From a checkpoint of a small transformer trained on Wikipedia.
Training: 256M tokens, 4259 steps.
Each number is 128 + 32 x the weight over the matrix's rms, rounded and kept within 0 to 255. Layers, rows and columns count from 0. Numbers have three digits each.

# gate: layer 7 MLP gate, 512x128, rms 0.146, rows 449-479, columns 0-63
# up: layer 7 MLP up, 512x128, rms 0.13, rows 449-479, columns 0-63
# down: layer 7 MLP down (transposed), 512x128, rms 0.127, rows 449-479, columns 0-63
gate449:110194137149172093122119137128234127122135103139121129148136131114100121133111163142135151167083166101124113151151118175105109151161099111171169129153121146120105134075151094072133148128058114
up449:149117072158101110119111146160107107098148117144103118148163099113132123122175113125113041155158136159141156105128159153096148144122141102112122138158112138120098123079165113077106163152183110
down449:116163155167098147039120140112115114120119161092115135069124131101089104058110066118106133139162168142090151186213132114182124091082133132099131190142131134099112134203097112086093159106175117
gate450:051154121105103171164137167126159098155121143153120100111119141132128162130104142105182118166126160169153127114146096125107115155178077108098124137121137168136103166152081124131143132135140166
up450:131131104087138156140148101095134144110166072129080109098119107066092056151108076119130178152167115135128142108121111151129115125135148136058133107099095179141133079154075101103114175087092134
down450:185153154128136143141119092105065133076155164175116108127167137118064100075094155118153079134102137154144126174130127157090126118096149134091142147154112128119140131151148132133046136151133108
gate451:139107121102161200136093196199093100143200105129145142116115065122151137165152137151152118093180148109141163079136104096149114122169128151088158076155092119191124118141123103125125134066117117
up451:119134115150127119139102159137101127152131188166091129108127111193147129135146122085131068081155130166122112061088123105115152146138107118162125111123125156103115105139134105121109112135182179
down451:155129064111103120171078109170164108140168093125121153118105134112077122142148121139098157156119121078137115138093119150121133168079152131079087182148138149134157123130071152110123117115140138
gate452:118060100160090120119109148105127185114110107062102125156177115102144133091161087139148122106126153100172160070099088106098133127136143122095141111093188118140138144147120144096141141189097154
up452:123150162129144150123125088162146119141131174123167127109047142171149190130148111164117138109100142141102175121101143097151139125157087167118087114110153106115162108068097102108104067116179144
down452:188082115134120118147139115125110138137144128169048117118155097141092125130107051184171104146132072136092140070133136146096111178156110069121083143076111094162114186181138167126158160138111091
gate453:107079121154119178139119108125152110144154178087127108160116124106168131135130102104180163086163175155054087093173128090091072103145093103129128129100131151128120148157153114150172174151094079
up453:128137113145081112153077106081176116145154092096161125143174139114141115120116108114113176117143062151159116120080128118157091096182096160100096162136125163095148120108097091138071123136096152
down453:193103173139141148128156136065114132085129093135109161065114127167138107142093161115165168112129097088106131114046133185153174151097155142119118193139151166123155093128175155082101128132165165
gate454:137127142147182119141121107117105128121132149082131127111126151132108093084093126086125158138109103180121124121118125108140197155197151160076178186074140094099051210098116093111147176123098125
up454:179096110139130145159094163157088121138085136160125153135118113113142095123127071142143109156094157097127123135145147080105140163163183164108119075118109106171156143201133131131139106090090096
down454:123161109156164075026121126168109157136117107100095158075122129145132140063159139127157148118116094149144128131194114123163102197132134080152149115129114119133118228092058112125162197148105162
gate455:134171173144171155128107127117177117082127168122130138144051111106117161138123142119138071146172044136112122133115143145079136120112136092148179061150161120069166089056129106125149100122087114
up455:063115140089061123124111142104166099123143096167130097118135157136184140068101105137137203160170161104110151154108142116081089126117152149069110172128090123122107120142105163161121183086127081
down455:105152137131169117169142089175157114131070094116190070099085125145115142189133138142117117109163095094139112122106156152098130084163106093192137111088133092132094114086113105156139118118102071
gate456:133161130143092147142116141103132130127168134125155137130175099132118170090118128122154121115124098128094151108133098161122114142140102140141157138126132090152143082104083173100095149119162107
up456:121125174196113150152086102154098135100129113112131167096129111123166153090160171120106169137137162154135221081139121108125089158115161126097180094100161150147107132118153157109115113123170097
down456:119174135122180139108129181051136129133137092124130130103126118076170113173167149139158104129094083083141119157092129134145136138141070194148099159161114077165121176161085087082077089146136162
gate457:103142140129142157172122107144130143087161113078110095015125095136129136110159146157110091135089160161109144077136139124112167177116163109122159088106156100186120147111106158112148157140163085
up457:092107086108129112114139138103140156177108183176123132186195122129164095128158116118152159128142121218086138138093123085114089088163121140116123126149155198098095118101094102122128172083076110
down457:058100139088213203204137105142136162161167149154120085098129150157175145110179142162128107131098183186078140110124085114168159160129136127050132146096145168142116139071126092135180168120118157
gate458:136095111080151144165153124124144101073112074128195076080091111159085093140166188123118133127055119127151109213138145122101078151093128174130173100153183103151099186153169138174175147136132091
up458:151174110139061100161134135144107172207135178097136131169169135142100106077060059146111103143160090139080173158112094129172137158120128116177105150140063202104143111174121148080113134111123113
down458:161166163131077062099123134074141139117155148076195143051147150131093124069115163122114100072080182164136101141091162107122138106165105139173167128136183148112113095151188083155142089170101134
gate459:112039160192115144133069097131125167118133132154105132129097137137170171086082134133094082202059122137131090114173138112138154181070172065083135130115101128132114106105088130185131191193135124
up459:134183089169102108165181157140134133126145144080126069190106137073164111119134129102104168108151128114118153170140159174127144100123119133188159127102103102122126157180175137077158124101151124
down459:137122104120145123172067130187093119145133077155122171138075109111140151109130145119138086190140101173153082068136173151123113196065110109090146115119134091158127158123102105158121126198122116
gate460:148113152159150099196200119092174133154138096122169122137136113164133074092079109122189085215118128116089067129131133120069100160129165155115192121078128159120053194097153102157139129145118136
up460:172167151130118132129106140154111133119090186132086151124147120096118117154115135093085154188161087199143124146118134175066146160200088134155139161144138106181145131140126172189104147156144109
down460:126136160119162135094131163159067143127103162122127130096104111149135106153102139166069129154130150150106177143149161147122092136104122129150105116153127119080145130169144134123130141131120166
gate461:116108112128148175112101111167133128157120154110089154193194081181100052113121149149166088118128111121136103079134177083167075124156161129165106104166127123171160114107167137149184129148134093
up461:087133154148088110111098121129119147074160121114092099069122132161120155154150126156069139152171112129125139155143090149082154112124084139139116123128140149148068107111154150144137117108144125
down461:144113144146103050157115162091131152118204108119160090139158118155127082165106083146129122106146117165112105152200095133103126148136072131133160107127093123167117133141131123057064084169137132
gate462:109089117085075118171222200096122143116137190158149098168184104117159141154180150158127112121136169158166139149123083101102123147122113119086104155149143124141090161172161154143157127118135113
up462:160125041140139174115143080125148090055132108128131102094146136040166145153139189121142122102137187156151090138146077143143120130141114147090090055153139168131187157135129099129129178143094119
down462:152108126127162145185155045136132166135152157094128088065110190099178122062178149138101160114112195100148029163070080143138145107085137208092136114141106101092125180090177148099116129097118146
gate463:094112064103103140153145123151143224082166157132147133147115129064190105055197133162114099134051149134089121153151076204118097187109106089133147151112088151106129133101140117185124142090152122
up463:090127098166048060126114160078155109115126134123120144140107109138183193169111112181143131080124082110052094165153183086080191121140127171092108128108165106255121127155115105158101159177174132
down463:145136094128120104187132174093126176120117104178103156078101108103205165142137111175109078126129140165126109134101149168170150122075108097158177126097152142135111189122143149130053162167121134
gate464:107074146186165172125121123104150172123140130132109097154157094144151116156120088134099148110210146105133087089105141087021114143193115069133177103112187177113140109140109140143138178127071200
up464:160117118093073171103139138102177076162153099118111130100122143142091202123202193133161157115067100174146164078113201098124132105118032088157132145108074132136167131134142110088134163141149144
down464:143165163086148123212169140144132119167076089110156186115145053070165060071133132139127131115116175178111121169123139166080100102142098169156144106104166100099152152138146118125178088164202108
gate465:153114113100197094125129118132126122129138112159139129106104082141125099110130142132183104121163136186118116089139188099055175153102147078109138113084124172105125071084111107080140127128159154
up465:155169134093174119099084122101155111138141127124082120099121174121134131142058109140192091067150155139200161154109125104116176115133166143109120099129104112065152102146127121155110125128089137
down465:139136132102100129107095156123107162104118152164102145147134160105131153173158202106078125167123144123137148148134122126224112147130103167145111127154133089140144164132148090123154131115113080
gate466:095113180101153131128126127123172152131122114158078123095112147127136175171172137144157086112129180177110117051129130141135164128112149104082128104078152126160097103104133132150138150173108097
up466:160115164143089095125095090126134100149144160129105191119109138140125144147143114110069134118131149109118176088139143090120142108107124137138114164155041104144071156116122141161119099150103108
down466:193146159153152136162130120084101110114162181117107136164149165153108065065095115133097160086093119121092152166106129109120105107143098185143126152175094151111154091113115138123127162096141170
gate467:168141170111094145128141156078043128097083173128191109092130177094133067125085142095120120156062103071139115194140145129070108098110078156109156100164166174171174111225131103138102124085085116
up467:093131162113170150151159124117173134123176101156126103119090146150093111144155178093065153163090087122113216151133101152142195074107145156144164076085143131143183056135138112086111204097204136
down467:130194132131054119122135160158126130120058116120113106142069190150135175170111105126158178159138147163112151096134121129144120124117145126067073098115117124118110146130106128081161103160133101
gate468:085197174115189172156148228107157186095086166126166119112095093095131123123154143120060078185132148132085118127161126181049176142154135095167087154201160107129144088118097195094063148061179140
up468:109149197132110090200094151130127164097135077140105134132109169154070109103129067210133070186147061137108120213159137148140096176085124144106151113104134067110124134122184104152115126181096133
down468:163139099099103136166126193137132111165113102162064114104130109152167166176140150088089169177128083123095156203210151127100127153113159119184151101143100086124048126121122157122062148083096060
gate469:116159103150124143078165136109124175110099138120119116149145139140151131070093107125124141137079082132080091097113129139063124135123074120138148132120164093116095106135134133134131168120130164
up469:155170103062162157084119124101112120189187127122139139100099086152105175136115047080193152118155158119087155085149143143154118100172170100095116096142115140132105118181119084133151123085131126
down469:131117094105106157168121175246083101116117159140086193105126115128146141141125154083117131116114184151177140173210132101123123077078154149129120093130152150149119092176123121139127156136175152
gate470:094137139255133116205195162159106122078174160086075160114128106110133163141124164111128118135053117092089154135150119113052131112158135092200183055090169095164127143146174154159047161119073120
up470:173187177152163115143128045112143155120114083134140124135153119068126071109112081145167168203109133156098092164058178144166151136187148121140153139099119082185120130140110167157111090156136126
down470:153104136127073169121169135197093139176131144130144161185206157191121090148140195122141118120138141145142072161100117137092130133120138130150095126121179059160184146151131103140105087110195128
gate471:098114132206135085107187183125116141120097142072158164068128104124099102111141133154119147124162119110126133140108126142123114103137084153139138196111160167156099118134157119143168120068140141
up471:114201144104118140136129115122191167128149135148117185100071148115145121186103096136112122114131203216096123154108134122116129073162136129097096076116080150145086183158135111097109154148164136
down471:110154170097158117214110066119161166158091141124111106120141160046165110141118094162131144110107153150125120136161153122130098118117180166120135064182099153105125138157171116079125188152137151
gate472:142192159130084142160120166099104143115159139124116099158115100133115154110087126153063133163149163114052108104143111152138059188146098136130134114104144108118092093076152105131122151180142113
up472:129110159149131163160100134083078152105099149069118126118099076193113143145154160124099166124170112139072095195134135133127171106149167144085106113143090081115163101131148114092109155165098111
down472:092095147117116116094127096105132155107144113119127148154179173096119143135157108135139158154045113082175123112093165059070181084071115091156125125127143126158148144186117133150197134146128116
gate473:127085103073090199143147170158121107119069177168132070104117161148104130139160157074123178163074130124176132118125183097109076068126166147137184097119139157152193107131131093125134184103182104
up473:157150154172168135108075104134165138144159065152176123145064085129117111121076105131146133181147147129131137076149115132149114157142101139170096089186085110163110119110155169167158131186128134
down473:097120210115101127183143159110150114085102139189139108153133109120106101093104193115177157114138096144152156071086145131094117126141143153137117140124155154149151097085120167177166080156116157
gate474:127167073109128115195169163128121140114110131159143157126091159199114046099096123131092098154121090123137151158133105172117110178068135160152163110170125165147115165185234089121109120167120051
up474:129138160138125151116143114126154122059068142099154129182113092184144131047094175105103120132131102080085120118118180144094154158112113144059173139122131075133168076109162057132135074132119142
down474:136109072161145105185160143108176123096103119081120134090150105179111133134106100178134164112103095036097115066126161095145147232084116116162067152168126089122152143134133111137132077111118104
gate475:146154180133206121143124147151117133115112121093129154113143095121137146095095125121148118114110090140103127110091082096148040142190066129155119086117190155219185143118070123099105155153161183
up475:141164090115117136112087146104127086090111152135133097135132148084149118168135098159144119098131109113104138123087101136197117130067122069104116109173051126114183175109143135162156159145086149
down475:160138093103100125136135176161119139050102126092144107168155108084074120162107130184114127130136189131127134149094142119151121081115110130141067132049115138191114163118168179074108108115120131
gate476:141095137115164154171081122087113155119104150133112096151129128112135158072114119111117151124080144121155124127145120156101113157135115105154166147150110075120107181125205193103115119139144191
up476:103117133087146133116120134153155100108084121100064073142144203137128140129186110131137177038049091172136172141108127095131147084146170138124161201109098117101162125196133075111090158107142157
down476:093153150137157120083141088124161059187114110111145120111153164117098099132120177116152136117119154139119110144107122106095158039138145100104122142100084093132184173158158109139093140114156129
gate477:122112152145128146124168177125115165110146128084160150167092070100118058129127132082112123127158097150130141152108093184082135112145127086092171120139116140120138176132086085068080125107104146
up477:119140165137089128136104074133056114066152146194140177145101137157093135115133163221091115108082164093089128159133180165159131138111073150116118089102184079154147119115173154165100124175142140
down477:142102160101148170067129077150098088101154146103130149099112140133203167122161116149132115087076147145109117117088172113083122151130085098104112053097135092188133169171166114090098095173115161
gate478:089107098139145088131119185118204120125162146143124154132169144065130128163150158133167120116114129124146147125106125128078103071242132171141130083142164105097135223172157043113121101130121153
up478:159130090192128090146125176104109120134166118116053171192152110105124146091105142123155128090176140133150123136157011117176094099161110155154096082125152182114159157207151142161137135140074117
down478:098160136117104096150195114107102116110160109167133088122170093115126122156158152130099124191144153092120143153172175107152075205071117104089125156122145073103139071119040151089172167113136101
gate479:157070108117113143141165082098141142140145176130132121128164112090122110116110120150175117158097148155151178096123112149117114161152166088166143111108157131118065181119117124089161160121131147
up479:108112122072160148079145125146158127148107159124134134110122123139088091092110124151135166141154104192139145140147116126143130145100094126148167122182156117098094138090145130133124165099127081
down479:100090149140127161097095113123108185106129119177149073139170175180126110101180128145139116137141130119164151099131165094118146126132106098150148100132150103135145050170103130128064137130101119